From a checkpoint of a small transformer trained on Wikipedia: a variant of Muon for these matrices.
Each number is 500 + 50 x the weight over the matrix's rms, rounded and kept within 0 to 999. Layers, rows and columns count from 0. Numbers have three digits each.

# down: layer 10 MLP down (transposed), 576x96, rms 0.0843, rows 540-565, columns 0-47
# up: layer 10 MLP up, 576x96, rms 0.201, rows 541-566, columns 0-47
down540:500496562580505495479544530442523410478479493418427487526537520497504516518587520517562548439472488513475487479505496461463488499491621506561479
up541:539476606555512584486494481368485422567513514543562528534519661465409462428435557494472491477506407512500519512500474540593447509442497499573472
down541:438521462597526519447534580566482596405449508517480552491442433467433402654425453475536471468464531530562510526566487471497580467445570557388516
up542:490548462546504535602495489499455525441498425490502485485559513506617460503562490491571501535576477480515512531515445420508516469424386420531540
down542:458559475508543473578579350389578518457506515500534474572544600486489447466506475413457492476504440549472506492451529516554523594534551516498521
up543:528530533544526537370501508466483477507633416598483415545481515502589549399398546483505412512531510514419459576613475439439474509413576596412458
down543:582579506545465556593451517545431473461394586527525354510536525534439484475543470548498533431527617426452524518510474406517483471295486526553461
up544:570462557496552491509589496413478506497505484519417453494438485499518507497502560551486476434511518484457578598429566574494468558490523582353466
down544:538548529508549495500472496511411531505442508477547454511548458538600480405528505431588584504455481477626488489510465490512527583571514502543401
up545:545484542505497534413586560414538566470542464467439477574524511504432468465380488511524617476574505496532487511571539534603483519541518534439496
down545:447510533551562485481515386513545454508435483493545489495543421553499532536511515420608532509400504480553484417531433528559541555479583554555519
up546:529551488411526492495564435443580463470510514514533454455565490455471516487467450530521442547533413493343410546495505561500564489542510549378575
down546:488539494492533537547504444417516485467525534563498403470546453579497497508517464674497568393467511594533435530424489471494534477512561450435498
up547:476580496456527399533402519529558512558443434478516448491579495447527516517438555603478530527494538510449459499420441592549503443497451556547552
down547:361464547525463557478523524451463503539528481446509448488507464415570457435521493619329430552570516566522493543584469484482514504460442415452480
up548:487526493532484433476439488507481473526545497470460546546558526508511524527545522529478444532554471467545500461512529594542478561603416557462473
down548:596573505479536446542655436661447521504484492562541476462497483578539574464367476436564507495490472531465505568493564470478433505461468504435565
up549:482465512502445534455474529463542620574540464521392458479493472533455587491454435577510531474565450472465421522471465536513484551416438448434554
down549:512496489505492499620460464536474512343447525508507590526511587481466468530608491481487559481420432575466571505460586516356474598591512531488492
up550:502534467519442519524456516476528402562543425531495519512429511570540497585572553513527528474492488368555449457465568482536509528473439559431583
down550:464560475503455454588477538528462539411531536465557494493425444420479531498459520472457367565411419580480543601483462489539415541461499534452560
up551:421567440554494440519561595427513527497611455428479508443433456512593574559518651503471375516533448433567498539371467506568491469558545465504415
down551:520481411481456473574485526563398419445402512583539552446525457557428507480520456554471471473479599490479480518555581570496456465516413516504684
up552:454373550533505558386438519468458607503566568536510411509597532473499477571439563478465539438490500472410502502437547481555444467547553559434539
down552:561462513484520523595466525431434600483476558491452539524386435540543519593496565518465451479461473490524494379499576449577510505465427501575443
up553:432614406491467501607540446593437487491469567546489591490452559545440402550523515505537497515498523528454517490517475372497520531514380573297573
down553:407386533548503397573462507569514506467449713528524572440469562483453394497599558385481511475372496487365485444597552440506521535529549460431556
up554:538439479473522441468460553526475502506586537497451461583549471551528516506540492489530454488590456477476568512550510421467582513473503454445538
down554:510552511503552520501528470610514545514567529433598533509457425491533517595508461492475408524479476481564562514483530488458540531501539502542434
up555:488514505499537538541604540444498477479566435529392445498536500421550581428385473506465473500523549548475514532503522497485502459530515478433492
down555:502430542535510443553458494398400535486517504442590610522485437537479433556509467490464592482430527478525527469484512426489569423424478482470550
up556:410542531529488488510566599501556556505394537501578547528413488556588452456558508466518483504472523525467557460467536548477615530513499449440444
down556:546543572455524556548463573551573496457499460459570426420520531483519428521557387526476417487492518515510496451558438528518550503537462430451520
up557:510554516580507423451487407450504493525555528408467399537556557585379560375485545486484439445475527618467440493480453503466542527525474546503353
down557:560454602413492550497434419496484557483483498460567445533506516559530540560522478546531525507392509525396507470425472450470538465549496542390402
up558:435549513489490424492475423468449517425564500416537443516449547420474564553434569482529464498522466434498478430499534479517460501520606460498569
down558:432502538512495485639448414455493404469469489487483543520615474458522501525419437506606493531512496477506480510458449579449541563529422503448508
up559:419458524525476520430502505557546409502555510432517489478602446510526399549386428548473523528509501418514559473492397523525510478528416468430487
down559:542450495536409519453526552525396535503457553491493567506471501465515539450565553466475501584583487515514529491553524341496506417492589499552516
up560:494463441464492514535431534506515471518492530584467501569525547369514484459438522537574555521465531587506521558503524445509547428499430542526481
down560:468491522546510478502445471498498523465489452513463380474530562587390555562540440461514450464462477501572563550533524482498592469444503441461519
up561:536483508453466433498438500431541536509600522466501509456442414521577511624411484411510510554457532541564518518345554555455532480569558493434506
down561:520545466545511540484465488510538501480441508491546461425516466480357410506481506474513481570543493535517477457482479451463531473524375451479614
up562:489551524520548521466463482401513474557540513493583550447484608546528472541561569530510517548442413508547475484467506486460472471544472498499538
down562:540461442523518475508445506407539546540467476471584394516501498541419533452566550419486439502494516523561426513489573454518440546414609486494457
up563:492543501497501449569506486532461445388503568511450542495487501586482502402431443516479472488644478484482553547490521527497595416557515470452459
down563:561495540509417415477512483450525553472540545409581583482497531556489498504596584491622438490460451459429512474497558507544477497479524460516557
up564:548443503507511507480492496448542602545573506436552465560452581547545539453472506507526466483581497487584429495472538553448508556492491478473461
down564:527470532508604543438438506436536510429592530519514488538464559486509505442533473515539461539516448500503375657538564540554545505482609607512520
up565:494432501420436469494616478391494562576435500515529492610457431558525555523416463431508467538515520510500493499481526475573578566468628421425525
down565:503417523464437590574543506518441467553445448626535536480496541543584453398511437470518415512501471510508443509502439412519489504532597532497510
up566:488419471475522481455509486620476472446563650581605545421610476550440484501583525391476467511506545473403376476441410405554503470458340486499442